{"num_attention_heads": 6, "head_dim": 32, "norm_eps": 1e-06, "positions": "learned", "attn_scale": 0.177, "parallel_block": false, "init_std_o": 0.00338, "init_std_up": 0.0244, "optimizer": "adamw", "beta1": 0.95, "beta2": 0.95, "decay_fraction": 0.741, "max_seq_len": 256}
Each number is 128 + 24 x the weight over its row's rms, rounded and kept within 0 to 255. Layers, rows and columns count from 0. The size above them is the row's rms in percent of the matrix's.

# layer 19 MLP up, 960x192, rms 0.0747, rows 279-314, columns 96-191
size [103 102  93 105 102  86  96  99 106 110  95 104  89 107 107  81 101 111 102  91  99  97 101  95  94 102  88  98 103  98  87 106 106 102  95  98]
[[ 97  99 159 143 124 198  97 141 103 131 126 150 113 155 119 106 137 129  95 132 144 109 144 117 107 169 116 155 109 150 170 169 127 142 144 142 127 146 113 129 124 107 108 125 126 118 145 109 134 154 143 166 146 164 120 140 108 126 108 155 144  68  89 122 132 144 129 136 105 130  98 122 153 199 151  55  95 147 110 111 104 130  92 101 102 169 111  99 122 159 159 124 138 150 167 126]
 [119 139 117 122 131 141 133 152 157 139 147 117 108 113 152 127 143 114 135 108 150 130 138 144 131 166 120 140 124 163 166 176 148 133 117  89  74 109  95 157 145 140 171 160 124 113 126 124 148 121 165 126 123 167 148 152 156 143 148  83 130 115 115 132 143 101 121 116 124 101 133  55 113 141 153 129 146 130 121 123  90 116  97  89 120 143  56  96 136 112 153 113 136 104  97 147]
 [126 133 110 104 124  97 141 118 134 104 134 116 107 152 132 158 137 133  78 188 143 149 166 140 125 123 125 156 125 195  97 144 100 155 116  85 114  87 130 113 147 101 110  69 107 132 105 157 128 114 145 130 156 120 139 135 114 124 162 101 139 102 135 128 136 137  93 126 107  98  98 127 116 113 124  89 102 133 138 158 143  67 122 111 125 138 137 151 123 177 135  86 141 103 116 142]
 [111  93 145 155 134 101 171 163 133 101 119 156 136 132 113 142 104 178 117 121 122 138 111 153 155 150 117 122 116 127  96 136 119 159 125  78 174  95 119 131 117 138 123 116 149 143 162 118 171  93 132 167 150 119  88 132  77 135 125 105 144 119 115 157  96 104 136 111 125 111 137 104 126 122 129 146 151 110  95  85 103 126 163 131 126 129 151  94 134 123 132 133 103 126 141 133]
 [130 114 101 111  98 148 150 103  96 122 152  90 118 102 147 123 135 138 138 147 115 147 136 146 125 119 129 120 135 152 149 102 146 178 131 150 166 111 177 140  95 122 140 102 133 150 132 107 137 100 132 121  83 136 107 148 147 123 155 130 155 101 121 139 115  92  91 100 113 127 146 131 100 164 130 124 178 130 151 108  95 111 111  74 141 159 115  88 129 116 131  98 160  74 184 122]
 [131 120 119 108 148 121 136 172 123 107 106 139 117 142 149  81 150 128 144 148 103 135 101 156 134 117 143 129 117 151 137 147 183 170 101 109 145 113  83  98 132 121 136 109 147 127 139 102 106 118 113 141 157 153 130 132  98 112 132  75 171 126 142 151 145 160 120 121  94 108 151  90 163 159 101 154 111 138 129 119  96 131 155 129 147 125 109 152 186  80 134 149  98 120  87 102]
 [171 173 123  86 125 157 166 108 112 140 139 153 112 196  96 126 149 164 155 200 129 182 152 155 120 136 137 123 106  99 148 162 147 160 154 113 174  91 146 127  84 138 134 115 110 144 150 126 122 127 108 125 123 143 103 148  95 130 121  73 116 124 136 117 131 140 120 112 102  73 112 169 143 149 102 144 138 131 123 133 122 110  79 142 156 136  74 112 134 128 154  94 172  71 172 110]
 [109 139 130 170 144 128 156 113 121  94 102 137 111  95 162 122 141  85 137 127 171 115 152 107 124 138 124 165 154 200 165 114 142 143 116 165  98 154 104 110 131 119 122 109  77 167 115  86 162  72 134 126 127 140  72 125 115 137 166 121  95 124 153 174 155 132 155 145 102 109 144 108 117 129 151  96  95 125 105 117  90 135  91 145  90 121  99 169 146 152 112 131 103 112 130 129]
 [ 96 109 138 118 107 114  95 141 118 119 124  91  94 124 130 124 133 176 137 139 137 137 154 128 132  86  94 104 134 128 144 117 158 145 111  70 125 117 145 106 133 115 151 103 135 154 153 124 152 138 131 115 109 133  96 123 124 125 141 131 140  71 117 143 121 138 142 129  97 105 111 121  93 169 125  69 138 140 138 109  91  75 144 117 111 165 128 128 153 146 125  98 178 126 187 120]
 [136 137  76 152 140 177 134 105 145 125 120  96 124 168 116  96 135 162 130 145  90 149 120 108 122 154 119 130  68 163 140 138 117 119 140 132 149  94 134 117 140 122 126 117 137 130 157 104 135  90 129 132 153 121 125  95 120  69 123 150 126 144 180 175 160 106 128  78 148 119 129 146 166  62  99 137 139 127  81 133 114 116  91 131 113 150 125 122 105 141 119 144 117 105 127  93]
 [123 112 148 100 157 142 141  71 102 125 138 104 102 140 109 121 165 137 122 137 160 118 161 134 107 164  77 209 105 153 154 149 117 134 117  95 138 165 122 107  73 116  99 123 116 125  93 121 138  95 136 140 112 136 128 133 124 133 169 114 142  88 109 110 121 146 162 115 127 127 129 135 113  90 158  95 150 114  94  87 129  96 111 110 105 150 142 128 123 139 168 128 141  99 137 121]
 [128  98 119 132 153 111 152 131 138 136 131  78 112 151 117 127 118 138 121 150  93 132 111 131 160 123 121 122 129 154 157 114 110 117 163 114 114 135 135 180 131 128 158  94 126 115 131  87 130 122  78 157 150 122  90 101 121 135 119 113 149 115 145 184 130  93 137 124 154  76 127 149 111 137 128 129 157 116  98 119 124 123 138 134 146 138 146  72 135 101  94 133 195 163 114 146]
 [123  77  39 158  89 144 152 120 129 114 134 161 161 141 160 137 136 158  82 124 148 134 123 137  57  87  98 140 116 122 114 162 144 137 123 165  85 126 124 157 149  97 128 129 118 115 134 109 154 140 134 140 115 107 137 113 107 127 125 159 141 129 144 119 144 155  84 102 155 140 107 101 114 106 156 139 196 153  96  95 108 108 125 123 129 144 118 144 130 115 153 150 126 120 117  80]
 [162 120 136 137  74 137 119 149 119  93 123 116  93 155 152 129 141 138 135 154 127 135 137 142 118 101 113 205 137 143  87 102 138 141 133 115 136 112 134 124 127  64 164  84 124  90 110 109 102 137 102 154 120 167 164 138 129 114 121  93 128 124 147 120 136 128 116 155 124 125 129 174 104 116 121 142 126 141 126 133  97 105 113 137 142 122 100  98 137 137 151 149 103 128 147 100]
 [125 127 118 103 116 159 103  98 129 164 164 144 139 142  97 105 116 143  77 128  88 151 128 101 120 156 141 155 108 125 128 144 127 133 135 136 120 109 109 162 128 114  93 108 125  97 125 111 149 118 123 131 130 110 141 154 122 133 132 114 127 102 123 155 107 154 120  96 149 135 109 136 154 131 127 146 188 152 129  94 138 161  96 137  99 135  67 129 127  92 130 126 136 102  70 115]
 [105 111  91 109  73 178 158 129  87 123 151 109 108 146 180  85 143 148 157 178 113 155 148 151 104  87 139 110 144 165 130  98 153 116 117 150 147 134 110 144 143 135 123 102 117 126 101 137 143  82 122 146 144 147 122 112  97 127 131 139 187 104  96 156 132 106 110 152 160 105 131 116  95 158 108 156 166 138 115 129 129 163 131 143 143 158 124 124 127 131 150 113 106 101 168 149]
 [188 112 106 157 129 129 116 115 137 130 139  94 117 121 133 117 135 138 105 132 122 163 141 122 111 147 124 154 140 176 113 149 110 145 111 100 147 143 110 132 128 135 143  99 130 114 105 153 143 112  95 123 132 150 131 122 161 158 165 143  76 132 150 123  90  95 165 114 123 121 121 111 109 152 132 113 125 174 127  91 105 146 108 125 129 134  96 155 155 100 149 101 156 111 118 160]
 [144  91 120 165 118 131 159 119 139 123 157 108 124 107 154 165 125 125 114 144 112 140 120  96 145 153  94 151 132 151 124 149 145 162 152 124 169 114  80 154  99 100 158 133 136 127 155  83 154 117 130 157  94 100  99 145 136 140 135 121 117 131 138 136 133  78 130 132 161  98 122 125 126 127 106 123 150 165 122 150 143 113 112  89 129 137 124 124 181 122 132  91 168 123 101 152]
 [104 125 136 151  85 159 111  87  86 127 130 145  82  97 183 125 100 147 145 126 152 135 131 112 129 147 163 138 133 149 140 110 100 181 108 132  97 133  82 110 174 129 119 128 125 122 140 157 120  94 126 119 121 115  97 127 118 165 148 130 117 121 136 114 148 150 152  77 120  83 120  95 129  98 159 117 167 162 117 114 128 102 144 179 114 159  93 142 119 150 151 137 179 119 148 105]
 [126 139 172 128 126 156 122 104 112 114 153 127 123 112 156 104 136 127 114 184 156 174 114 140 127 160  81 103 145 136 164 187 136 113 136 121 148 158 105 126 101 121 124 116 121 169 127 102 152  96 137 138 121 116 106  86 144 140 105 153 157 128 137 142 112 117 107 144 100 139 141 108 129 144 135 102 117 139 116 136 105 118 123 158 133 105 134 140 141 136  75 130 127  83 127 142]
 [121 155 148 143 164 159 180 122 100 147 110 135  96 152 120 124 167 146 105 168 136 113 134 151  96 183 179 168 106 109 136 158 146  84 127 137 165 151 143 161  85 108 131 135 113 133 164 138 110 114 148 141 112 126  98 121  89 140 114 122 118 130 155 159 119 133 115 155 139 109 118 139 158 137 128  99 110 105 141 113 122 103  83 110 107 176 111 151 136 157  97 101 124 124 153 118]
 [153 107 115 135 116 123 154 123 137 127 161  76 126 114 134 137 143 157 159 112 135 104 148 103 115 162 101 154  94 128 111 117 118 184 126 116 161 136 161 126 123 120 163 143 131 150 116 119 179 106 146 114 185 134 124  88  94 107 207 140 164 118 138 161 170 125 112 129 158 104  80 115 120 157 161  92 122 118  97 105  90 109 144 140 139 122 164  84 115 105 139 104 140 120 131 147]
 [153  89 146 102 150 151 162 112 177 112 110 107 117 105 134 139 123  94  92 137 111 153 174 133 189 155 130 148  92 140 157 162 131 168 165 142 140  73 120 109 107 119 140 110 110 150 121  83 132  87 144 133 124 133  79 133 130 147 139 122 124 107 143 135 144 119 119 123 117 149 104 135 130 145 126 144 193 128 139 121 109 152  81 113 120 144 105 110 130 118 133  89 147 123 127 154]
 [146 161 118 149 112 122 124 140 143 109 116 116 143 156 114 144 168 142 131 113 112 103 141 139 125 156 138 140 119 154 154 139  89 172 114 154  86 121 115 122 181 120 126  91 128 156 129 153 123 133 132 172 130 134 158 128  96 176 142 113 134  53 153 106 134 151 149  83 115 137 128 144 129 153 112 107  97 135 139  88  58  99 133 132 115 141 128 114 124 135 137 123 140  78 145 124]
 [104 117 143 156 117 131 141 155 166 138 146  99 107 143 157 149 138 130 119 142 158 146 142 116  92 126 105 118 124 138 122 106 102 115  86  97 119 115 137 143  78 102 121 140 122 116 106 121 177 135 116 144 147 149  99 105 144 108 123 124 156 142  91 172 149 148 154 150 130  72  94  86 180 167 153 106 112 119 107 150 123 146 126 150 137 178 127 149 149 114 152 102 168 143 162 128]
 [129 109 112 130 153 141 140 105 155  93 100  35 127 134 130  91 148 113 165 112 104 126 146 177 179 130 126 156 133 166 144 160 149 113 154 118 168 144 117 115 111 120 107 108 105 129 136 155  78 141 134 158 130 154 121 126 116 120 111 117 124 127 139 106 112 144 125 112 118 109 107 167 181 105 103  86 106 137 116 105 124 133 121  92  88 155 109 112 113 148 137 118 159 162 147 143]
 [112 154 123 162  83 144 164 107  95 130 140 101 153 159 139  76 134 140 135 146 133 143 163 149  93 150 135 103 152 150 135 124 135 153 127  87 131 143 122 110 166 150 141 133 113 135 127  92 134 136 128 148 134 112 127  91 101 102 134 128 156  94 144 168 141 146 105 110  85 128 136 122 148 161 126  78 100 171 135 149 121 133  97 114 104 147 121  92 127 116 112 119 138 115 134 109]
 [ 95 136 154 173 126 188 105 122 111 161 144  98 160 109 127 155 151 117 118 107 119 131 147 122 105 188 166 133 105 125 127 121 128 141 133 130 116  85  89 114 117 134 128 123  89  78 165 122 154 142 101 140  77 145  84 129 129 119 157 132 122  97 118 140 124  82 104  97 121 137 128  76 131  94 171 123 108 153 129 102 116 102 167 118 101 166 139 105 139 124 126  99 192 173 137 143]
 [202 102 113 138 124 116 109  96 165 107  90 119  84 170 145 114 119 122 117 137 128 149 121 167 144 121  98 142 178 138 141  93 127 159 110  70 115 129 120 138 117 107 138 129 123  86 139 127 136 105 123 162  92  93 111 119 113 109 116 143 144  84 127 145 126 102 202 117 154 116 119  97 145 186 162 133 126 165 127 149 116 154  84 117 124 123 160 105 142 103 147 141 161 113 138 127]
 [116 131 104 120 146  90 125 136 153 138 105  87 138 175 130 100 144 124  62 134 140 144 149  91 143 155 116 138 133 142 154 113 155 117 185  66 108 110 124 167  54 152 141 123 102 137  97 111 118  97 133  93 140 142 107 114 146  93 128 100 115  96 179 142 106 126 141 115  75 107  96 122 120 133 144  96 100 120 121 154 140 153 104 127 117 137  95  93 119 135 135 106 155 131 116 148]
 [117 112  66 114 149 117 132 162  94  96 126 112 109 108 133  96 142 137 138 133 132 154 142 149 114 130 151 110 178 102 164 146 117 113 139 127  78  88 131 130 105  99 115 128 144 116 141 115 153 140 147 169 154 135 134 103 115 123 113 101 162 149 141 141 111  87 126 139 155 148  84 148 118 135 106 135 118 109 155 150 139  85 114 110 110 163  99 125 111 135 127 171 120 142 109 115]
 [124 117 108 143 139 123 154  95 101 136  96 134 110 145 125 107 136 117  77 106 109 135 106 143 144 175 152 127 145 124 151 112 116 144 163 143 124 105 117 144 173 156 141 131 136  88 100 119 119  93 130 149 144 119  88 109 125 154 115  93 118 111 135 167 126 148 112  89 128 151  93 132 197 117 110  70  95 134 119 123 140 129 104 129  89 151 161 131  97  93 168 135 140 151  71 106]
 [132  85 119 109 115 153 163 133 150 145 141 108 102 118 124 130 103 114 138 161 135 184 130 130 122  95 131 130 137 140  77 171 145 120 135 100 119 125  94 144 151 112 162 127  97  93 130 105 138 105 138 149 114 147 117 130  93 132 162 129 130  97 166 122 135 123 178 135 135 113 160 148 112 145 124 144 104 137  92  95 151 171 117 136  96 131  97 137 130 132  88 134 104 119 184 153]
 [ 98 123 132  92  84 182 154 114 149  84 116 114 178 126 130 173 169 150 124 151 159 126 102 131 126 156 111 130 101 138 154 133 137 157 131 139 109  90 111 114 105  98 114  95 124 133 123 134 131  97 141 128 136 142  98 119 150 143 143 106 149 134 148 134 117 147 108  87 135 122 147 118 150 155 159 122 134 114 108 147  95 137 139  89 139 155  65  88 140 130 144 148 116 148  96  94]
 [179 116 124 188  53 117  92  70 102  61 113 123 145 108  96 126 139 123 124 133 130 153 107 134 105 112 124 148 107 130 143 133 149 123 168 160 128  71 135 157 100 100 123  91 114 127 114 128 164 116  97 195 136 133 137 182 138 111 111 135 152 162 155 154 129 127 137 144 149  90 144 150 156 151 147 150 114 150 127 134 144  93 154 116 109  96  89 115 128 115 156 149 139  91 138  80]
 [138 135 136 131 117 162 155 115 140  83 129  79 147 138 151 118 131 140 155 148 141 125 113 185 109 111 153 107 157 137 123 125  91 151 129 110 122 137  67 144  96 150 128 132 105 117 130 115 145  98 114 141 129 123 140  55 129  60 136 109 172 102 157 149 126 125 122 101 103 124 121 172 115 139 174 113 159  99 108  93 119 158 143 133 107 157 156 108 127 129 161 151 110 127  94 135]]
# layer 19 MLP down (transposed), 960x192, rms 0.0722, rows 279-314, columns 96-191
size [105 108  84 109 101  80  95 101 106  98  92 105  88 106 110  79 103 115 100  81  95  95 103  92  95 107  84  96 100  95  87 107 107 101  95  87]
[[129  99 123 105 110  80 154 142 101 172 120 162 135 124  78  81 129 126 127 114 137 127 134 150  96 101 169 107 113 169 138 135 135  96 163 122 123  98 106 155  79 146 141 124 128 114 136 120 131 169 119 143 126 126 164 144  79 127 134 106 136 164 152 150 103 122 130 173 116 156 143 131 128 122 128 132 109 103 139 128 132 123 136  93 120 138 136 114 102 127 139 148 160  99 111 117]
 [113 102 132 140 114 131 179 159 114 121 144 188 126 135 164 150 115 139 107 149 149 135 138 116 120  92 115 141 106 127 125 141 101 146 121 154 163 129 115 154  92 122 105 116 138 149 131 157  60  92 145 155 110 136 154 168 129 162 135 160 139 136  87 164 125 152 157 171 123 163 103  81 102 141 113 169 142  74 143 115 131 112 138 170 153 127 153 152 120  96 102 145 145 132 125 173]
 [139 128 152 131 139 103 139 112 107 176  99 173 140 116 111 129  86  47  95 149 162 104 115 135 129 135 193 135 141 165 128 114 146 114 119 134 107 143 159 139 136 133  83 121 147 145  77 137 171 127 157  94 130 137 146 100 104  92 152 108 122 124 111 119 126 195  73 164 126 141 141 105 135 122 124 124  90 120 148 130 121 123 178 121 146 143 129 116 148 166 129 136 124 166 158 125]
 [110 100 156 123 124  78 119 144 110 117 127  73 125 120 137 154 114 111 124 109 168 101  99 109 129 165 114 162 165 154  98  63 192 140 160 155 118 134 148 137 144 136 145  98 168 123 113 162 112 138 117 112 107 154 105 158 165 106  88 146 135 127  91 135  65 106 108 164 109  98 156  94 131 127 101 123 146 165 121  94 151 105 154 114 123 104  76 144 118 101 116 143 136 137 139 134]
 [101 134 143 186 155 129 106 169 123 127 117  95  95 121 142 135 111 150 125 158 133 147 129 123 112 156 126 122  97 124 200 119 150 119 121 100 145 125  81 139 169 122 133 134  87 168 132 144 103 103 141 138  79 120 155 168 175  79 141 131  98  77 137 139 180 141 114 153 128  88 135 116 139 120 115 121 118 117 128 168 124 146 135 159 102 181 119 102 178 150 116  90 131  95 168 118]
 [131  93 150 125  92 122 139 122 145 132 148 152 151 152 135 133  83  89  80 106 121 145  99 104 113 140 175  95 130 134 120  95 125 135 146 107 143 132 143 127 144 162 104 147 128 155 118 149 158 130 124 142 142 123 124 129 159 127 123 135  82  92 155 114 156 170 162 131 113 137 133 184 116  81 185 141 145 124 128 114  93 147 138 111 120 159 100 123 141 133 101 145 149 117 139 165]
 [136 112 160 141 156 133 104 139 158  91 121 151 129  69 104 102  96 157 136 116 133 124 126 114 172 160  98 115 122 190 160 100 145 131 142 146  73 107 132 136 154 120 102 113 145 151 140 123 122 144 133 152 161 158  97 159 184 129 124 160 150 100 106 114 148 108 109 105 153 110 124 137 149 110 129 120  73  84  97  68  95  98 162 159  62 106 132 151 154 145 135 113 113 151 178 135]
 [113 128 129 114  90 109  90 141 131 122 130  88 169 152 117 158 136 160 123 111 107 172  90 118 184 115 133 145 128  94 147 162 112 130 140  96  86 107 121 127 128 110 128 103 149 130 119 135 133 142 131  89 158 175 139 107 174 133 138 100 104 110  86 117 113  86 110 120 158 199 134 120 137 115 109 111 157 126 160  88 115 122 126 129 140 146 130 105 168 157  78 116 125 161 148 174]
 [116 101  70 133 138 146 149 147 115 152 163 175 124 101 121 140 127  86 119 111 125 132  93 134 118 131  94 114 172 129  81 115 145  95 133 132 147 110 169 134 129 124 153  97 166 124 122 123 129 143 154 129 150 137 125 118 113 140 103 135 157 138  93 107  98 157 104  93 123 104 139 135 127 149  55 163 117 123 153 143 158 168 121 137 140 122  83 167  91  93 138 126 110 161 102  69]
 [137 167  74 125 144 156 113  96 178 123 199 113 147 146 149 109 108 102 114 129 114  96 120 133  95 130 151 120 107 126 133 131 113 157 112 138 156 176  86 115 183 142 102 141 141 155 115  95 141  85 127 108 125 105 126 146 206 104 128 117 123 161 152 110 126 143 145 164 155 131 143 150 150 130  85 138 139 153 132 126 143 104 128 101  77 128 149 125 192 144 110  96 108 105 154 146]
 [163 188 138 125 105 117 146 135 163 165 133 122  98 114 135 139  99 128 101 114 108 132 127  97  97 134 134  84 144 111 121 137  88 144 150 161 100 169 158 116 136 101 128 125 133 121 143 105 105 127 112 113 171 111 173 124 151 140 131 107 131 111 140 125 138  97 123 108 136 165 158 130 152 140 146 120  96 131 119 114  94 147 133 133 125 126 125 114 134 100 136 138 100 135 151 180]
 [153 144 118 108 152 128 148 108 128 150 113 116 146 110 114 103 151 140 124 182 125  97 143  79 146 123 128 160 103 133 122 116 131 102 102 134 136 161 170 157 115 194 129 139 161 143  81 136 141 102 105 109 150  99 147 115  98 128 126 126 144 151 161 104 103 130 142 110 126 110 105 158 126 131 127 150 109  90 150 182 151  83 137 105 132 158 122 124  82 150 110 137 124 140 142 122]
 [101 147 169  74 122 147 133 157 131 150 157 122 125 148  88 122 138 158 114 107 114 122 119 134 217 129 155 123  93 150 155 130 133 132 170 132 162 146 126 117 111 139  98 116 128 101  80 118 120 101  92 111 157 169 137 129 167 102 150  88 104  73 134 161  84 133 143 133  73 130 133 151 134 136 127  71  98 103 143 136 100 111 111 154 111 114 120  98 112 116 127 107 116 135 136 160]
 [131 107 117 114 172 135 142 103 147 160 113 119 130  85 103 110 120 146 112 127 101 117  75 126 135 104 143 117  70 121 152 140 118  99 109 155 112 146 127 144 137 126  92 160 143 129  98 158 165 142 114  99 122 150  44 128 126 133 154 157 114 146 141 157 145 134 100 112 162 162 114  96 133 134 153 128 150 168 136  96 108 146 106 100 111 143 163 137  77  98 119 100 165 119 142 137]
 [181 103  67 150 140 149 128  97 100 161 144  88 153  96 145 120 111  77 154  88 108 137  87 146  92 113 174 144 108 112 130 130 119  65 142 134 137 145 130 121 132 121 143 116 147  84 137 134 130 153 175 118  99 134 135  99  97 173 134 114 131 144 154 109 106 117 145 129 108 121 128  89 161  90 146 142 143 132 129 125 176 114 170 128 111 136 158 168 120 101 127  82  88 136 125 114]
 [157 136 139 131 172 121 145 122 131 136 123 108 122 108 114 111 123 139 108 103 105 149  74 134 121 140 145 122 107 126 134 105 123 109 116 101 116 114 142 122 118 126 101 141  87 120 135 124 151 137 147 125 133 154 136 161 145 113 168 152 102 143 129  62 145 189 115 145 140 133 114 116 131  87 129 124 131 128 143 141 144  99 169 119 152 100 147 170 120 115 109 127 129 136  84 143]
 [116 130 148 119 154  99 138 145 149 111  76  94 145 137 141 137 121 145 117 155 127 131 114 141 135 134 130 123 155 174 156 115 108 149 152 116 155 148 113 120 136 156 181  85  89 149 139 143 109 112  93 105 127 163  98 111 135 128 149 125 120 105 194 121 145  96  90 117 125 134 128 169 120 126 136 111 143 120 158 142 106 129 128 122 136 127 120 130  97 114 155 145 139 125 102  94]
 [113 157 141 130 147 116 114 132  82 128  91 116 130 101  75 112 140  92 143 148 119 132 158 143 132 132 129 124 139 142 138 107 149  92 126 102 101 130 110  80 133 129 118 144 118 151 108 109 116  87 139 126 126 133 167 114 108 126 124 136 126 191 149 131 106 121 119 163 175 112 125 115 187 155 145 149 137 142 124 142 144 138 194 114 173 164 198 133 102 142 152 145 122 136  85 126]
 [165 103 108 119 143 138 129 134 121 117 124  97  72 122 151 114  99 132 116 127  94  91 113 183 154  89  93 114 141 100 149 119 120 119 104 121  73 108 145 137 176 108 133 103  90 153 138  99 102 134 144 132 141 164  97 103 179 105 145 147 116 120 109 153 148  99 144 116 130 117 132 123 116 103 119 107 157 128 127 153 128 122 168 159 162 125 135 143 150 114 118 145 155 162  97 128]
 [ 88 115 107 129 167 127 118 119 122 150 133 146 125 148 146 124  77 124 109 131 133 134 159 145 104 106 117 117 152 119  79 146 158 145 119 122 124  96 171 150 154 108 141 131 119  86 153 150 143 121 132 121 163  96 139 106 142 112 119 110  89 122  70 115 149 164 127 137 144 173 145 112  71 108 149 120 127 143 124 133  93 119 133 163 136 122 161 134 133 126 114 158 108 144 122  93]
 [117  84 137 125  98 127  61 128 124 137 155  73 163 136 164 163 115 126 180  90 181 139 112 123 164  96 123  84 142 125 125 129 160 142 129  97 110 111 129 141 120 148 134 116 162 144 113 115 136 100 124 124 162 150 140 146 143 132 127 125 194 125 142 145 139  85 132 128 128 182 125 109 116 115 139 151 125 120  90 134 100 144 137 117 108 132 169 142 152 145 125 110 141 156 144 116]
 [100  77 151 136 129 151 127 113 131 132 101 109 132 154 161 107 157 155 121  88 107 131 124 168 106 111 112 126 134 150 115 176 100 143 145 120 122 126 115 130 115 138 176  75 180 114 119  77  86 125 118 145  95 117 156  66 172 148 104  92 110 112 132 175  89 154  99 126  93 103 150 140 110 110 141  81  89 124 159 159 131 130 142 109 147 132 124 114 180 111 178 130 141 126  92 127]
 [144 174 141 126 118  95 107 116 130 132 142 146 168 154 103 161 143 120 185 103 141 100 100 125 137 132 150 179 113 127 146  68 139 103 139 152 132 151 118 114 106  93 131 143 127 172 127 116 137 104 102 149 117 110 143 107 130 139 139 137 113 142 152 160 126  88 136 142 134 141 163 140 101 117 185 143  79 109 108 120 149 131 168  98  93 141 130 130  74 137 153  98 169 146 149 110]
 [117  95 165 125 121 109 121 155 138 157  68 164 158 157 135 100 104 144  89 103 155 127 112  80 118 120 139 116 122 115 126 162 181 102 137 141 140 127 149 113 133 120 124 123 150 122 129 109  97 123 137 120 119 101 154 137 143 161 111 172 152 121 165 148 103  85 131 143 114  82 128  99 152 149 107 134 128 105 105 172 171 142  77 168 118 114 108 150 145 139  95 105  85 125 102 140]
 [ 98 122 119 129 121 121 141 124 148 103 144 116 161 112 157 167 111 115  79 117  89 149 146 109 142 167 146 109 136 161 134  94 164 130 176 139 120 100 144 121 160 140 150 136 122 130 177 129 119 114 121 150 110 128 134 114 177 107 121 147 146 104 102 119 169 132 118 112 138 185 138 136  83 129 139  93 156 102  86  99  95 145 128 124 122 149 134 113 108 164 111 147 115 150 140 170]
 [ 99 108 136 185 136 139 111 147 163 145 165 130 108 111 124 144 108 142 133 135 136 119 142 110 122 129 113 105  94 126  89 110  82 190 119 112 144  98 114 145 147 155 126 150 108 107 116 122 152 119 140 160 130 145 147 158 143 118 167 156 174 127 139 110 120 121 102 142  91 109 165 124 154 158 178 149 180 123 163 139  69 156  92 120 135 160 118 136 135 151 145 113 139 111 140 150]
 [140 145 115 105 158 114 115 109 129 163 128 150  98 127 126 115 162 149 129 144  94 142 169  85 170 110  83 150 114 180  91 115 131  99 115 100 137 140 121 135 124 136 130 114 144 101 122 150 135 123  99 109 108 105  99 130 120 162 148 151 112 154 116 178 120 133 138 152 139 124 139 145 145 125 127 159 112  97 124 175 146 123 145 166 101  76 121 164 130 150 186 122 143 148 141 137]
 [121 115 115 115 130 105 115 142 177 149 154 146  92 114 161 101 107 169 150 141  96 105 141 115 119  70 129 112 126 161 121 124 128 161 104 169 148  94 152 109 161 120 136 115 108 105 105 106 104 142 162 139 146 129 190 141 169 133 103 122 128 134 119 141 139 164  84 150 130 180  91 162  98 145  98 154 148 135 100  90 140 129 131 134 141  88 124 155 106 137 147 135 125 122 125 108]
 [143 122 142 153 131 165 146 148 158 113 153 173 140 130 126 120  93 125 142 156 146 143 136 137 114 110 131 152 126  96  89 164 149 143 136  87 159 104 127 158 116 127  88 117 125 115 145 110 150 124 127 154  90 113 109 170 118 130 140 107 112 131 130 150 136 111 109 167 104 124 121 133  99 136 110 136 124 102 190 133 114 133 143 124 141 137 146 171 180 113 106 127  68 144 124 164]
 [128 142 110  90 124 141 165 128 142 131 117 136 133 154 145 147  92 137 122 151 123 129 125 105 148 113 121 122 173  95  83 193 136  76 132 147 133 177 112 128 124 151 136 100 110 103 115 137 137 116  90 107 141 160 133 145 172 160 166 146 147 142 113 113 110 141  61 124 140 148 108  93 104  85  92 110 142 107  91 117 106 125 124 113 161 134 169 141 134 129  88 130  99 172 104 158]
 [143 139  99 125 130  96 135 131 138 120 145 129 152  94 127 170 155  70 112 123 154  80 143 130 125 148 149 132  94 105 101 103 125 136 138 124 137 121 118 167 170 124  92 157 107 140 106 137 154 165 159  89 135 134 129 130  68 126 144 125 126 147 147 102 137 169 157 137 178 178 133 126 125  88 129 120 117 142 139 135 154 138 146 115 155  73 149 104 128 136 112 130  87 136 166 171]
 [155 110 155 133 183 119  66 148 123 163 120  90 135  88 150 120 114 152 135 142 118 152 119 113 119 118 110 100 131 124  93 120 131 153 102 111  92  92  97 157 120 150 120 125 158 122 171 103 101 168 142 118 155 150 141 153 145 116 138  76 134 136 127 158 134 135 119  91 116 165  87  94 113 143 116 127 115 149 115  95 136 152 148 172 177  96 116 114 166 116 133 162 138 179 140  89]
 [106 108 135 138 150 152  99 160 119 110 134 139 107 117 113 108 103 110 117 100 173 119  93 124 129 131 138 194 148 117 154 109 182 150 144 188 125 126 124 118 148  97  86 110 167 125 177 133 109 112 149  82 144 139  92 134 146 127 137 127  96 114 119 131 129 105 142 141 160 149 115 105  83 182 111 165 145 104 165 136 160 157 108 101 122 102 152 104 121 124 136  92 117  77  72 130]
 [138 136 141 172 149 129  82 120 148 115 111 142 132 143 118 100 158 114 132  70 104 165 116 156  82 123 210 133 130 113 104 112 167 135 162 144 149 151 200 112 101 129 127 132 107  85 119 103 150 120 157 158 121 111 104 133  76 139 123 130 120 136 136 108 114 125 100 112  91 141  89  83 129 163 128 133 118 132 135 113 132 117 115  90 123 111 103 137 146 120 127 146 143  97 133 122]
 [135 141 115 120 157 137 134 160 132 155 135  92 152 160 113 126 126 140 141 150 143 168 120 127 127 136 108 119 118 128 143 134  97 150 141 155 125 135 128  88 170 134 141 134 121 115 147 130 115 136 133 162 138 108  85 166 129 155 122 153 107 129 120 110  90 157 123 134 116 155 100 163 146 117  87 125 172 153 145 111 115 174 133 129 160 151 161 142 129 113 109 110  95 101  94 148]
 [119 109 113 122 148 129 161 136 150 127 116 149 123 148 150 121 148  91 160 142 126 126 102  92 134 155 144 138  80 108 112 132 113 145 107 164 127  72 193 143 111 135 116 117 121 112 124 152 119 138 121 132 144 150 108 180  89 158 111 145 112 135 152 110 132 167 121 109 124 110 124 165 164 133  87 111 120 110 147 144 130 200 145 142 152  88 112 162  98 138  89 152  97 144 148 184]]